Weights of a small transformer language model.
Size: 16 layers, width 96, MLP 192 tanh GELU, vocabulary 7133.
Architecture: LayerNorm before each block, rotary positions, no biases in attention or MLP.
Training: 131M tokens, 11288 steps.
Each number is 128 + 24 x the weight over its row's rms, rounded and kept within 0 to 255. Layers, rows and columns count from 0. The size above them is the row's rms in percent of the matrix's.

# layer 8 attention key, 96x96, rms 0.131, rows 28-31, columns 0-95
size [ 91  98  93 103]
[[ 84 127 183 124 105 147 125 150 135 157 136 110 120 138  81 138 104 103 122 116 151 146 122 158 121 117 191 126 125 155  94  99 122 162 134 146 172 126 122  94 107 153 127 158 148 137 121 110 149 145 129 119  91 113 143 135 156 121 129  92 120 184  94  66 131 106 111 145 143 175 155 154 154 132 143  92  93 146  94 124 136 135 124 164 150 137 130 106 158 116 148 126 145 116 112 116]
 [135 164  80 121 127  94  89 143 171 115 160 123 103 134 152 158 163 141 125 104 116 111 123  94 136 102  92 116 171 117 136 156 140 142 108 106  82 109 145 121 134 139 118 124 171  99 112 170 129 127 157 142 141 149 130 156 137 135 142 124 111 121 153 155 140 133 117 105  83  79 131 104 110 131 117 157 142  86 170 130 118 103 130  54 136 106 150 123 123 122 144 127  97 143  88 110]
 [120 120 125 121 120 118 113 126 128 137 101 112 178  67 108 173 117 164 136 117 133 115 107 145 109 170 117 152 141  82 132 143 150 104 160 113 136 141  83 157 127 134 112 125 106 125 113 107 145 118 122  96 146 136 133 159 118 162 112 110 102 134  86 199 131 137 116 133 163 118  73 122 129 150 129 101 149 120 106 134 120 150 152 131 117 101 117 179 148 103 187 132 153 116  96 130]
 [107 134 137 128 134 101 119 115 127 171 134 152 120 154  96 107 119 123 107 135 107 166 151 104  94  92 151 119 158 135 145 129 133  89 152 105 127 106 172 118 161 125 141 115 171 132 101 156 116 148 144 157 133  99  74 148 136 185  99 111 144 102 110 116 141 119 121 164 104 129 184  76 119 162 144 131 127  90 162 130 126  74 133 134 120 112 165 121 106 119 150 141 142 107 153 139]]
# layer 8 attention query, 96x96, rms 0.13, rows 29-32, columns 0-95
size [104  98 100 114]
[[165 148  90 100 141 136 143 128  90 128 159 112 105 139 178 147 126 117 144 138 130 118  95 156 137 133 101 112 107 168 110 113  86 130 106 147 126 174 131 111 117 110 130  93 113 106 111 140 145 124 133 149 170 144 146 175 101 143 157 135 127 140 126 160 179 108 137  68  91 118 129 111 162 113 127 132 101 141 170 135 136 130  86  96 138 141 155 100  95 142  89 121 122 153 128  87]
 [106 129 170 114 162 155 144 103 102 165 111 107 131 142 131 145 100 136 155 144 150 120  98 123  99 126 132 134  83 157  86 105 106 110 138 133 156 155  88 109 123 106 119 149  84 104  93 104 111 118 132 118 149 140 159 132 134 102 118 152 116 151 118 127  87 138 148 104 110 190 135 149 126 135 140  92 114 128 120 140 140 137 126 141 166 166  62 144 142 130  82 169 143  96 162 128]
 [127 152  96  90 151 113 126 135 118 122 116 106 177 150 111 148 154 134 118 136  95 145 128 134 127 105 104 128 137 126  86 120 137 174  90 100 170 112 130  85 146 116 113 106 109 110 117 163 145 149 181 137 133 106 155 130 110  96 154 157 118 132 137 103 156  99 100 133  95 117 161 126 152 148 112 154 144  63 121 137 131  98 121 150  87  82 170 158 118 119 143 123 141 152 140 164]
 [175 104 130 149  98  76 143 108 116 146 166 133  93  90 132 127 109 160 104 140 108 110 157 150 149 110 104 106 164 105 130 107 144 169 118 123 145  96 112 124 131 132 134 139  86 123  89 127 115 148 139 124 118 163 127 127 122 148 165 140 180 142 124 127 146 135 128 129 118  77 127 141 139 126 112 124 133 127 140  90 161  99 183 145 133  98 109 125 142 153 164  95 163  86  85 158]]
# layer 8 attention value, 96x96, rms 0.105, rows 0-31, columns 0-95
size [ 92  93 106 105 101  89 106  98  94  97  86  95  83 100 102  95 102  82  85  92  95  90 103 118  91 100 114  95  98 100  95  82]
[[113 124  84  64  77 154 145  93 141 139 124 167  95 119  99 119 138 111 167 127 131 131 103 154 109 118 145 138 162 169 149 137  92 155 122 144 151 115 121 101 141 103 146 105 117 119 115 131 156 132  85 105 150 124 115 185 141 125 121 105 162 160 172 136 140 121 131 124  97 123 109 159  97 134 148  93  87 142 112 142 143 139 120 132  97  99 146 109 106  91 106 146 124 133 131  82]
 [ 95 103 136 108  94 120 162 133 112 129 137  95 110  86 127 155 137 129 130 131 138 143 138 124 125 128 125 108 103 130 126 132  93 120 117 123 159 107 160 146  94 155 139 104  93 157 118 108 140  95 123 159 156 134 116 120 128  99 138 159 133 194  99 132  99 128 153 114 133 130  92  84 122 109 127 135 151 118 162 110 144 151 137 149 143  74  92 204 157 186 126 118 109 151 117 155]
 [133 126 136 162 110 137 156 138  77 149 125 129 127 101 119 155 143 139  98 132 153 172 141 135 121 114 149  92 114 148 118 130 162  98 108  84 131 120 140 127  96 135 170  98 119 127 135 121 140 124  81 140 151 118 122 164 133 125  97 107 148 152 103 149 120 150 120 110 128 174 162 123 121 114 107 171 139 122 150 150 130 123  98 213  85 160 131 108  95  77 112 120 134 126 167 115]
 [153 145 131 110  90 118 129 107  83 141 126 123 104 124 163 121 148 118  75 129 135 154 102 137  97 133 130 114 179 147 131 123 122 143  95 134  79 121  88 124 140 129 130 125 152  76 129 123 163 166  93 147 125 107 149 116 167 137  89 136 137 106 110 125 113 157 151 126 101 146 141 151 147 107 104 120 160 120 194 170 131 117 155 176 137 143 155 139 128 118 100 136  89 135 142  85]
 [ 95  86 153 116 111 127 104  98 103  98 126 152 123 137 165 122  75 139 105 133 144 116  80 139 134 114  88 115 122 132 179 125 145  90 134 152 150 102 142 173 180 138 123 117 111 136 123 132 113 153 126 129 107 149 187 147 146 161 158 119 140 139 127 117 136 154 121 138 121 120  81 111 180 147  81 180 128 152 133 146 126 128 135 134 116 108 132 168 135 155 121 155  91 126 120 138]
 [134 102 114 124 121 134 137 106 142 112 124 134 116 124 141 127 115 149 123 106 126  85 142 136 116 132 113 144 141 165 160 129  72 136 100 182  85 103 138 162 167 122 131 120 103 132 159 102 135 124 156 179 106 112 121 149 131 147 120  81 124 152 138 106 114 144  90 141  96 159 151 184 126 164 107 120  81 191 144 126 127 167 147  88 110  90 115  89 128 134 114 126 114 137 132 124]
 [ 97  80 155 139 157 119  82 151 140 146 145 160 147 127 123 113 159 136 134  80 145 141 139 114 121 128 114 146 136  82 141 133 154  93 111 140 115 127  99 152 117  88 152 132 124 105 106  94 137 111 149 110 127 100 103  90 135 148 195 110  77 114 113 120 114 132 133 134 126  89 141 130 146 167 145 105 158 143 129 158 119 130 182  95 171 102 125 123 158 160 143 114 127 140  93 151]
 [125 105 134 129 150 128 148 105 100 126  84  88 155 126 103 135 150 118 140 120 121 122 125 139 112 132 156 123 142 151  89 123 102 159  93 152 140 125 131 144 145  85 138  69 110  79 141 117 123 147 109 147 181 109  98 135 100 141  82 130  97 156 117 105 100 111 190 139 145 106 134 137  87 102 110 165 111 157 122 145 148 116 124 140 132 137 124 167  77 171 113 119 100 142 153 131]
 [144 135 130 119 142 169 134 142 135 106 126 116  96 109 145  99 130 143 134 147 126  84 127 128  83 135 111 128 153 128  79 125  86  85 117 152 171 118 167 138 100 126 131 129 110 157 142 120 127 182 101 140 113  86 132 192 131  99 157 141 138 120 147 136 165 141  91 138 101 181 126 156 129 133 146 152 111  97 169 132 123 163 158 146  89 148 123 108 170 153 111 108 121 129 126 117]
 [138  94 138 186 140 143 106 154 136 125 137 176 158 139 134 133 147 129 113  81 157 121 100 160 119 110 113 131 145  79 135 130 178  94 106 118 107 113 136 150 145 134 157 123 131 136 123 154 149 172 115  66 116 142 133 144 155 167 164 118 128 137 139 114 130 137 122 152 132 114 163 164 149 106 104  93 133 122 163 145 115 124  81 143 110 128 153 118 106  54 117 127 141 137 112 124]
 [106 115 122 126 149 173 141 133 147 129 115 135 116 100 110 126 194 126 133 111 140 112 122 101 124 129 118 112 126 127 107 125 131 106 170 109 153 125 143 131  87  90 124 132 129 113  95 118 132 131  95  96 172  94  92 160 122 107 147 127 174 153 136 146 156 105  97 156  92 137  89 128  96 119 137 120 123  58 124 112 125 152 152 138  76 113 125 108 132 132 148 131 203 135 103 119]
 [125 149 143  82 150 130 126 141 127 115 118 123 121 132 114 150 144 116 153 143 127 111 163 100 111 144 107 138 156 117  86 131 138 157  70 110 140 142 118 148 148 103 151 119 121  59  98  92 118 143  84 120 149  92 143 151 122 133 115  96  97 149 132 136 113 145 140 154 138  79 124 129  79 141 123 166 120 142  89  78 135 119 181  73 109 137 139 146 143 159 135 113 103 133 122 155]
 [132 104 111 153 147 114 131 139 100 128 106  96  83 111 118 141 143 122 137 152 109 129  86  97  98 147 141 106 122 153  83 122 157 121 134 157 113 109 127 129 123 159 154  78 141  98 158 141 131 142 144 166 153 125 162 149 110 119 155  81  90 119 145 122 125 173 173 144 122 137 121 146 132 114 104 153 120 142 120 143 145 133 120 176  44 132 118 127  81 156  99 128 133 134 157 117]
 [138 130 154 141 154 124 128 149 101 137 159 112 140 122 111 150 144 137 124 123 152 119 181 148 119 122 151 131  98  91  97 128 147 148 145  89 121 147 125  65  75 148 172 151 134 151 127 155 101 106 119 129 132 144  78  73 121 138 185 158 104  94 125 121 108 136 142 100 176 112 164  97 135 129 146 149 154 135 124 147 113 129 141 122 165 150  97 114 171 107 137 112 146 128 111 147]
 [133  79 167 126 134 119  99 148 105 130 123 117 188 120 105 136 117 130 120 118 153 127 101 144 135 113 133 104 110 113 162 126 173  77  98  83 114 139 155 163 151 105 144 101 124 156  89 145 125 164 114  68 158 127  98 138 113 156 132 129 102 140 105 142  87 157 136 132 132 145 148  91 125 160 114 150 176  99 171 133 130 117 107 165 106 148 112 166 138 115 136 126 128 140 124 138]
 [123 124 110 145 156  97 136 128 139 147 131 128  78 110 176 107 176 153 109 120 131 131 153 129 107 145 137 135 102  75 103 131 109 109 167 177  88 136 144 111 123 149 139 152 124 117 162 133 114  86 121 198 117 136 136 107 128 104 180 110 136 102  94 114 110 135 105 124 106  91 144 175 129 116 135 109 105 134 136 124 116 161 137 120 116 140 134 113 114 162 100 102 191 132 132 138]
 [ 96 138 101 175 161 109 104 134 143 174 125 136 126 114 134 115 156 118 144 151 120 153 127 137 121 137 127 125 116 142 145 124 126 113 160 138  86 134  91 144  92 155 111 124 174  64 140  81 138 142 122 105 132 116 136  87 129 133 130  67 108  84  90 131 114 198 139 130 102 100 131 119 146 140 129 161 117 120 142 115 130 108 152 153  99 128 153  68 124 131 147 117 126 128 163 132]
 [132 123 101 134 125 154 125 141 149  95 128 132 122 110 131 114 139 129 134 169 167 124  92 174 154 105  95 146 124 151 151 129 106 162  70  76 154 115 155 139  92 139 130 131 114  93 143 140 121 131  88 141 104 120 150 154 133 179  90 121 114 157 170 139 145 132  68 129 137 155 146 138 132 153 125 161 112 107  73  89 112 108  88 121 155 146 148 134 158 138 133 111 129 131 148 128]
 [118  91 132 122 159 120  65 102 146  66 135 105 119 116 106 137 110 124 115 128 122  86 115 140  99 143 121 150 151 142  98 122 138 130 124 122 146 104 131 126 151 142 116 126 148 134 139 150 114 168 209 125 137 114 135 149 107 103 101 131 107 132 161 123 175 132 125 172 149  87 108 131  74 126 138 121  81 127  73 125 126 144 149  87 137 122 104 131 149 129 144 168 155 120 117 135]
 [ 97 160 103 111  95 120 121 108 136 146 143 112 142 124 141 141 117 130 101 120 103 168 192 166 168 134 106 148 150 164 112 129  99 150 129 104 104 135 104 101 115 154 110 150 135 119 117 129 171  93 128 119 131 142 125  88 152 136  54 162 126  99 119 119 120 132 152 116 155 125 154 110 130 146 135  86 128 144 146 119 122  82 145 123 200 125 140 102 119  85 137 122 117 121 132  96]
 [119 194 105 129 115 151 125 156 103 125 128 128 114 191 103 136 124 106 131 147 103 127  99  83 122 131 130 113 132 179 134 124 160 151 149  92 130 144  96 102 111 154 115 150 147 133 128  94 123 165 161 136 118 145 124  98 133 121 168 101 148 129 179 108 120 131 128  98 114 176 148 129 136  97 128 166 132 145  58 140 147  94  96 148  91 134 111 126 110 112 138 138 118 128 151 111]
 [124 164 132 125 130 148 131 122 138 139 116 107 150 161 198 112 171 139 111 119  88 110 149 170 126 135  98 136 134  91 130 141 133 135 125 148  67 132 145 112 153 129 134 149 149  61 138 156 149 112  75 152 101 136 158 119 118 127 101  96 147 112  76 100 135 132  85 146 103  88 128 157 109 142 126 104 122 155 128 129 130 155 117  78 104 133 153 123 123 121 119 112 163 125 120 128]
 [127 144 114 169 129 107 155 100 156 170 134 143 139 116 147 114 112 137 160 126 164 106 157 150 132 117 143 101 140 143 164 125  85 149 100 154 123 144 143 143 141 104 115 128 106  91 140  74 142 140  65 101 117 136  85 122 162 111 105 130 169 111 145 107 104 136 133 111 108 124 175 145 121 161 106 147  96 155 166  95 130  83 116 158 165 117 147 111 123 109 122 106  96 146 153 138]
 [141 111 120 148 130 100 132 141 131 158 125 123 134 128  89 107 107 132 151 148 145 112 143 136 118 113 168 106  95 153 153 127 138 109 147 101  93 166 165 102 107  93  87 120 146 146 148 140  95 148 168  96 146 160  61  94  97 103 153 132 157 105 119 132  93 102 135  97 121 150 168 130  83 128 150 149 140 105 139 131 137 108 115 178 138 148  95 115 141  96 138 117 170 126 155 138]
 [ 96 106  73 134 101 127 156 125 100 143 131 157 149 123 155 170 126 146  86 102 123 129 141 164 113 126 113 108 135 146 108 133 157 151 134 132  91  92 119 126  92 150 130 140 124  95 145 113 111 104 136 120 149 133 126 136 145  94 123  73 150 122 144 131 113 172 120 115 106 116 132 107 114 143 115 123 116 152 133 179 128 128 205 117 124  89 123 109  67 142 101 131 186 127 133 144]
 [138 157 111  68  92 119 143 167  79 103 148 119 118 153 102 140 136 116 109 160 125 110 102  85 141 126 122 121 117 153 115 127 130 167 116  89 124 130 124  77 115 151 134 137 120 134 149 139  92 129 157 155 137 156 121 107 137 129 176 161 127 145 182 122 135 124 136 100 108 187 120 130 134 117 134 129 183 104  94 149 136 160 116 116 147 181 100 135 160 152 102 137 127 126 114 118]
 [ 84 110 169  76 100 156 119 155 104 100 120 147 138 137 129 139 144 127 119 104 164 103 133 118 118 120 111 124 128 110 134 136 149 103 115  81 125 112 130 140 128 107 129 127 144 126 109 133 106 158 105 146 157 135 114 144 115 173 187 118  96 152 102 143 103 108  95 146 120 120  92 147 126 139 100 158 164  77 119 168 121 145 191  91 124 129 119 140 164 117 145 128 175 131  84 149]
 [136 130 101 130 159 109 161 103 171 128 151 114  99 120  88 100 119 123 149 163 118 122 159 183 106 123 169 149 105 132 145 127 107 136 145  95 121 155 116  86  92 114 125 146 157 139 145 130 104 119 122 171 109 162  81 124 103 115 159 141 120  96 145 131 137 125 111 124 156 109 159 138 105 118 180 141 124 120  64  92 124 123 117 112 165 120 124  75 156 133 150 127 146 122 153 107]
 [157 164 146 167 122 152 147  98 143  73 126 116 145 130 147 138 128 135 142 134 156  64 137 120 115 138  91 130 150  90 132 126 125 156 128 135 156 124 146 118 173 137 138 115 133 135 162 165  76 147 132 170 109 121 124 136  96 161 147 129 141 176 146  84 148 129 125 161 130  85 113 157 119  91  99 117  98 130 154 126 121 149  91  82  97  94 127 110 123 122 117 134 122 136 104 160]
 [116  69 159 156 124 139 133 134 133 138  97 117  92 121 156  92 147 135 130 110 119 103  95 132 120 129  96 107 144 152 135 119 120  90 124 185 125 118 143 168 143  84 107 100 127  91 124 113 156 164 122  82 128  96 122 151 125 140 155 134 134 157 109 114 123 105 109 155  79 115 116 165 125 162 104 101 115 113 196 160 134 148 123 142 137 124 138 148 152 152 132 119  72 142 115 128]
 [126 128 116 144 164 108 128 165 123 117 127  84 137 105 102 121 114 127 161 165 118 118 171 118 177 152 120 153  80 117 122 122 121 143 106 100  78 145 122 119  81 142 123 132 134 165 141 118 127 123 136 139 137 162 110  92 121 135 150 169  63 148  92 128 105 137 124 116 154 148 134  99 143 143 140 146 147  98  96  85 131 125  99 115 139 116 105 105 184 172 163 115 133 129 159 134]
 [177 156 132 181 152 125 190 133 149 149 100  82 150 112 164 125 132 128 146 119 105 108 130 161 106 120 110 110 131 108  75 128 122 121 104 143 134 141 152 142 139 149 149 113 168  79 127 159 148  94  87 105 143 140 135 106 117 100  73 134 141 151 105 122 113 139 157 149 125  79 127 138  93 129 130  96 111  99 171  80 131 119 112 123 115 140 154 146 114 114 136 127 140 125 141 128]]
# layer 8 attention output (transposed), 96x96, rms 0.111, rows 0-31, columns 0-95
size [ 80  89 108  98  97  75  99 116  86 100  74  87  78  91  99  96  90  76  77  72 101  90  96 127  76  94 101  89  92  89  82  74]
[[114 117 171  95 157 123 122 132  92 137 125  98 123 175 126 139 103 126  90 161 117 155  96 137 134 115 121 127  75  98 137 170 115  97 131 110 125 150 121 109 140 145  95 135 138 129 130  95 125 112 148 128  95 103 186 100 106 125 113 141  86 129  91 115 145 140 160 145 149 165 145  96 111 122 130 155 165 138 152 103 144  96 139 162 181 137  87 138 125 145 123 134 105 109 157 170]
 [137 165 135 128 145 141 115 150  94  81 109 165 118 188 123 129  98  95 134 149  94 148  90 115 113 122 148 117 121 156 104 131 129 133 150 151  97 129 105 128 166 122  99 116 177 114 126 188 146 140 131 138 172 113 101 106 132 142 148 119 136 113 117 158 113 150 126 172 146 129 164 125 140 107 144 103 133 129 109 119 111  96 100 123 116 160 143 100 137  80  94 133 146 115 169  77]
 [111 133 136 127 119 128 124 121  89 131 129 136 126  98 130 138  97  79 141 151 113 104 153 120 101 137 133 160 127 145 166 134 103 100 140 156 123 130 123 141 218 141  81 130 114 136  67 155 130 143 147 143 159  85 148 151 138 110 141 150 123  95 118 111 115 122 164 171 111  99 128 124 171 137 134  93  83 138 131 135 106 132 112 124 124 109  77 137 161 131 124 134 135 108  82 151]
 [ 93 137 143 162 138 136  83 146 127 109 130 103 143 120 117 140 144 123 159 130 133 116 174 163 105 159 154 112  98 150 117 113  97 114 132 137 160 144 143 123 149 140 101 130 114 190 103 112 101 110 129 123 143 125 130 140 108  88 132 140 120 118 112 161 180 123 165 140 116 110 150  81 103 173 140 163 124 109  84  93 136 128  73 147 136  80  97 130 110 149 164 122 148  99 116 141]
 [122 154 144 143 114 101 158 153 143 115 135 132 148 118  93 123 155 108 135 100  78 102 162 102 110 167 172  96 158 136 128 157 136 107 137  86 123 128 118  99 131 136 111 125 152 113 102 147 155 111 134 143 135  84 128  95 109  95 157 136 117 118 164  88 146 106 117 153 125 122 141 130 139 142 107  66 135  97 123 149 148 141 139 115 134 159 125  98 131  99 178  99 132 201 138 143]
 [155 106 160 112 183 122 115 140 151 160 151 138 170 159 127 108 130 120 148  94 121 157  96 121 150 139 144 108 118 122 104 111 139 126 144  82 149 122 122 104  96 134  82 139 146 133 128 131 156 151  78 136  93  98 133 113 107  59 148 143 119  95 134 150 156 134 171 119 136 130 135  84 102 102 122 142 147  92 100 123 165 146 104 122 144 170 135 148  84 143 121 145 113 108 146 122]
 [162 131 105 160 129 121 138 108 150 103  96 122 112 127 112 116 125 124 149 112 119 112 111 129 168  96 103  98 172 148 100 140 124 161 137  91 120 124 164 136 105 162 113 126 127 150 177 133 142 140  94 140 174 131 115 110 140 146 111 119 172 144 129 165 130 141  94 150 151 136  96 122  66  89  99 189 136 124 112  97  99 141 144 120 114 122 137 148  79 136 137 133 115  84 168 131]
 [130 109 158 122 132 141 100 138  83 127 147 136 129 133 130 130 108 109 136 150 137 168 114 164 132  79 131 126  66  99  96 187 116 133 116 130 140 132 124 121  89 135  71  81 156 138 151 118  97 159 115 107 198 134 100 134 131 141 141 150 143 139 119 128 102 152 137 138 124 162 141  98 134 133 162 147 138 121 131 157  99 153 107 114 110 165 158 123 123 117  80 129 123 104 163 107]
 [124 132 114 126 154  97 103 141 112 170 111 157 154 171 126 139 135  88 149 129 128 145 159 136 159 115 176 134  91 118 156  76 159 124 152  89 124 126  69 123 143 144 135 114 117 112  95 166 139 119 150 156 111 146 151  98 104 121 109 131 147 101 102 162 103 128 176  99 141 133 126 113 158 136 117  81  91 124 105 139 160 113  99 121 162 125  88 137 125 120 148 165 157 127 113 135]
 [106 161 111 121 116  89 151 116 137 114 114 108  97 115  59 131 136 134 129 156 126 113 164 109 116 136 111 130 181 137 169 111 145 129 173 112 149 147 151 119 133 143 101 155  86 141  88 104 120  99 129 172 147 111 147 120 142 110 130 113 101 113 119 153 163 119 100 129  87 130  87 135 112 146 116 134 106 141 127 149 101 149 163 131 127 111  79 155 152 166 172 131 105 137 117 174]
 [141 114  95 111 133 115 126 137 124 116  98 129 128 167 149 137  70  93 114 149 131 182 145 121 134  97 125 165 103 132 187 130 132 142 111 131 123 134 116 150 157 134 146 126 124 129 155 154 132 115 134 146 161 131 117 111 152 141  80 112  89 125 127 120  86 160 148 163 139 141 112 134 162 106 123 118 121 162 127 103 125 115 148 137 139 118  93 160 131 126 124 117  71  36 123 101]
 [144  84 106 167 123 126 106 137 126 135 124 166 125 149 141 125 124 115 145 135 124 121 108 111 154  75 141 106 104 104 135 196 115 144 126 126 117 110 154 141  72 156 115 110 131 154 165 158 122 137 169 126  84 145  97 118 102 130 123 139 164 114 116 130 125 142 132 113 133 173 107  93 127 143 128 153 161 117 122 174  93 134 106 147 121 132 144 162 119 132 130 123 120  56 166  93]
 [157 137 168  95 111 150 111 120 108 143 162 157 171 115 104 109 137 136 143 125 165 138 114 142 127  71 155 109  72 115 114 148 120 127 107 117 157 122 105 147 155 123  80 109 135 139  94 118 117 126 104 119 158  99 101 157 163 131 109 132 163 120  93 138  96 131 141 154 104 111 137  53 172 162 141 111 110 127 116 121 123 165 108 108 131 161  87 145 134 123 123 128 122 138 154 124]
 [144 142  77 136  82 146 135 110 125 115  96 115 102  94 140 122 134 114 140 152 121  94 113  99 124 149 100 143 164 146 104  86 128 101 127 149  87 116 153 174 151 155 133 124 139 134 119 114 143 144 142 110 147 164 157 185 161 164 100 103 165 144 116 166  99  84 111 117  90 139  92 172 122 123 125 141  81 156 150 123 128 108 111 115 122 132 151 133 106 147  99 148 124 148 106 128]
 [115 162 119 172  94 101 153 145 112 105 120 147  99 110 113 114 140  90 141 143 110 106 149 111 130 121 111 155 169 132 121 163 127 116 140 145 121 121 121 137 159 131 122 116 125 106 124 140 143  94 121 196 219 102 128 131 189 149 127 116 124 109 129 115 132 113 118 163 108 116  97 133 140 117 104 100  74 148 104 140  65 125 141 119 119 131 111 113 157 134 131 111 144 143 129 160]
 [152 124 128 115 107 167  99 126 118 126 115 152 152  90  97 122 108 114 149 122 150 124 123 113 140 131 138 138 114 178 111  30 139 153 141 112 148 134 115 143 135 155 103 158 104 162 105 122 110 122 111 102 101 121 122 163 136 104 116 123 139 146 179 214 122 120 156 139 146 131 154  96 134 134 140 137 123 134 117 137 113 129 138 133 105 109 109 137 127 126  94 155  69 103 146 107]
 [163  95 139 150 100 115 112  96 118 110 112 123 152 103 133 112 114 156 143  82 172 100 141 143 126 115 154 142 143 155 101 160 139 135  87 133 166 119 124 154 172 118 134 102 104 164 163 150 113 119 115 122 143 116 110 180 150  95 117 172 163 152 143 136 121 102 119 170 143 102 102 114 117 148 118 118 156 132  96  86  96 156 105 130  86  94 122 154  97 136 134 139 110  98 119 154]
 [ 89 135 140 134 126 137 144 101 120 175 147 150 118 149 148 171 110 127 106  87 107 113 146  90 104 159 124 145 114  86 137 132 139  95 157 135  95 132 108 118 162 145 146 137 139 126  91 140 138 139 159 130  64 140 139 113  82 101 148 152 146 104 124  72 175  98 156 102 127 157  97 132  98 155 121 106 141 142 149 167 125 165 128 120 122 161 160 107 115 105 129 136 154 109 116 127]
 [181 120 119 101 130 117 147 149 129 187 146 122 148 156 136 137 133 151 130  97 173 133 115  96 158  86 147 125 131  84 154 145 126 158 107 118 121 163 127 135  95 112 136 114 134 136 160 102 127 115  67 118 134 138 112 123 117 175 140  98 136 128  99 133 120 133 117  98  92 160  92 148 138 138 113 164 107 100 150 153 152 142  89 120 135 164 174 141 112 124 165  99 110 144 154  96]
 [129 158 121 126 148 140 107 123 141 124 130 104  91 115 153 145 139 151 123 135 133 108 142 147 134 173 108 126 145 109 134 119 119 105 110 159 122 134 172 132 112 102 166 123 129 149 152 104  72 156 145 110 105 159 123 141  91 126 158 121 125 153 130 158 140 105 112 100 113 124 116 181  52 138 154 193 172 126 118 107 134 120  96 172 125  76 164 106 121 138 113 141 131 109 115 143]
 [140  98 160 130 146 131 178  91 148 128 153 119 124 135 159  96 135 158 124 136 139 147 127 143  96 143 112 126 116 139 142 158 108  98  96 152 128 110 153 152 130 109 185 119 129 107 105 118 145 107 130 113  92 124 155 133 144 134  95 155 124 111  86  65 117 127 110  68 114 119 130 141 137 133 127 104  99 133 171  85 168 160 123  99 172 144 114 146  99 113 142 141 145 147  87 165]
 [139  89  90 147 142 140 118 134 145 132 129 134 127  90  95 138  93 132 141 116 160 139 135 111 131 163 102 162  86 122 117  94 115 126 156 116 178 123 116 143  89 123 105 173 125 176 139 108  76 126 146 107 100 141  96 146 137  70 136 144 105 143 190 159 133 112 147 122 110 153 119 107 138 147 105 152 163 124 124 157 100 146 152 139 122 107 117 135 121 149 125 134  78  94 154 124]
 [ 97 123 167 151 115 120 112 125 106 100 108  98 114 135 123  85 152 131 130 163 110 145 138 147  80 154 152 181 139 173 116 157 151 136 147 115 126 127 113  93 100 152 127 111 134 141 125 159 147 154 171 130 143 121 194 141 108 103 151 150  98 132 138 110 145 101 136 128 155 135 132 120  98 103 162 104 154 151 102 124 111 135 113 147  91 111 120 111 116 127  93 151 164  74  88 144]
 [121 110 152 116 105 131 166 122  92 120 112 109 123  94 180 114 130 132 124 155 137 117 114 135 108 128 111 197 166 152 106 151 134 134 121 147 132 141  82 149 151 121 189 110 111 119 123 115 160 114 111 155 183 110 162 166 173 161 110 122 103 139 120  90 106 116 133 110 129 124 140 143 157 109 139 102  81 160 125  99 118 127 123 105  84 139 135 121 131 112  79 119 120 151 108 140]
 [124 115 166 132 130 166  96 116 140 104 141 116 107 113 108  97 131 124 129 137 143 129 115  88 135 116 133 148 144 151 151  56  84  69 120 128 143 135 122 142 167 130 101 135 161 162 133 127 155 133 109 145 134 103 112 124 108 124 135 176 113 136 108 123  97  99 125 158 136 175 147 138 113 125 126 170 123  98 111 106 136 155 114 137  90 155  80 150 124 119 117 150  59 154  98 126]
 [120 137 162 134 123 198 137 102 158 146 153 136 132 143 166 129 122 134 122 139 139 154 117 123 124 124 124  91  96 133 115  93 115  89 138 161 118 127 117 161 127 126 158 121 163 102  80 108 174 119 122 132 100 136 141 151 143 166 105 115 128 127  83  98 128 122 137  75 139 118 148 105 132 130 135 115  84 152 155  97 183 109 114 102 169 166 151 146  97 103 108 121 155 159 134 142]
 [162 120  83 167 128 132 146 145 148 109 123 136 129  92 135 148  98  83 138 142  94 128 133  97 155 107  98 127 159 122 134 147 124 109 184 135 109 132 146 142 146 151 141 129 141 126 165 157 148  97 123 146 153  99  88 108 133 122  99 126 125 111 127 118 132 146 149 160 156 128  85 124 115 108  92 122 103 165 153 114 123 126 105 125 107 161 113 157  83 146 160 109  50  98 157 109]
 [140 124 137 111 115 133 159 111  93 160 105 115 125 143 192 136 136 182 121 103 153 136  85 106 122 162  89 171 124 128 113 121 127 126 111 137 107 114 119 138 137 136 160 133  93 128 138 120 151 133 125  98  84 138 172 125 154 157  96 127 160 154 124  90 103  84 148  96 121 149  96 140 122 125 147 113 120 153 177 124 161 117 125 107 114 158 181 136 102 124  92 146 130 159 101 149]
 [135 143 111 103 141 104 144 159 138 110 122 133 139 139  83 114 102 148 110 109 128 163 132 121 115 135 159 133  91  95 115  92 162 167 165 123 146 121 165 121  64 121  79 154 129 103 121 114 138 142 107 115  80 154  91 144 150 112 132  97 121 103 130 152 138 114 128 141  95 150 110  92 149 152 132 107 149 122 135 172 177 146 120 117 125 150 161 156 136 179 127 125 123 113 152  82]
 [138 146 150 121 152 106 105 149 119 116 117 146 176 133 107 131 112 113 132 121 122 172 148 158 131 142 162 110 104 134 114 152 134 158 164  68 150 172 106 118 100 138 117 120 108 151 164 136  99 146 112 149 204 117 125  87 134  98 133 106 118 126 132 142 120 166 132 122 176 124 138 101 144 106 109 114 160 127  73 107 110 121 136 101 112 103  88 116 114 130 158 120 148  83 158 121]
 [166 134 115 119 111 131 129  94 150 144 139 154 123 132 184 163 165 153 137  87 143 123  93 132 114 110 127 102 151 136  96 117 153 125 127 135 129  93 133 152 149 106 172 122 136 102 151 170 105 117 114 123 125 138  86 155 138 152 120 105 187 100 139 100 113  95 139 107 136 126  83 165 140 136 133 105 125 169 156 109 115  92 139 104 114 137 186 112 108 100  91 132 169 122 146 128]
 [116 104 100 104 120 136  76 165 124 110 118 154 105 147  89 133 118 147 130 158 158 155 130 132 115 131 136 166 112 109 140 131 126 139 155 141 140 141 120 118 101 108 109 131  96 162 140 110  74 175 156 107 151 137 101 153 164 113 138 113 114 142 135 161 139 124 136 146 110 144 117 114 145 168 144 136 176 161 102 191  79 119 136 117 102 106 130 124 168 143 119 112 110  63 127 106]]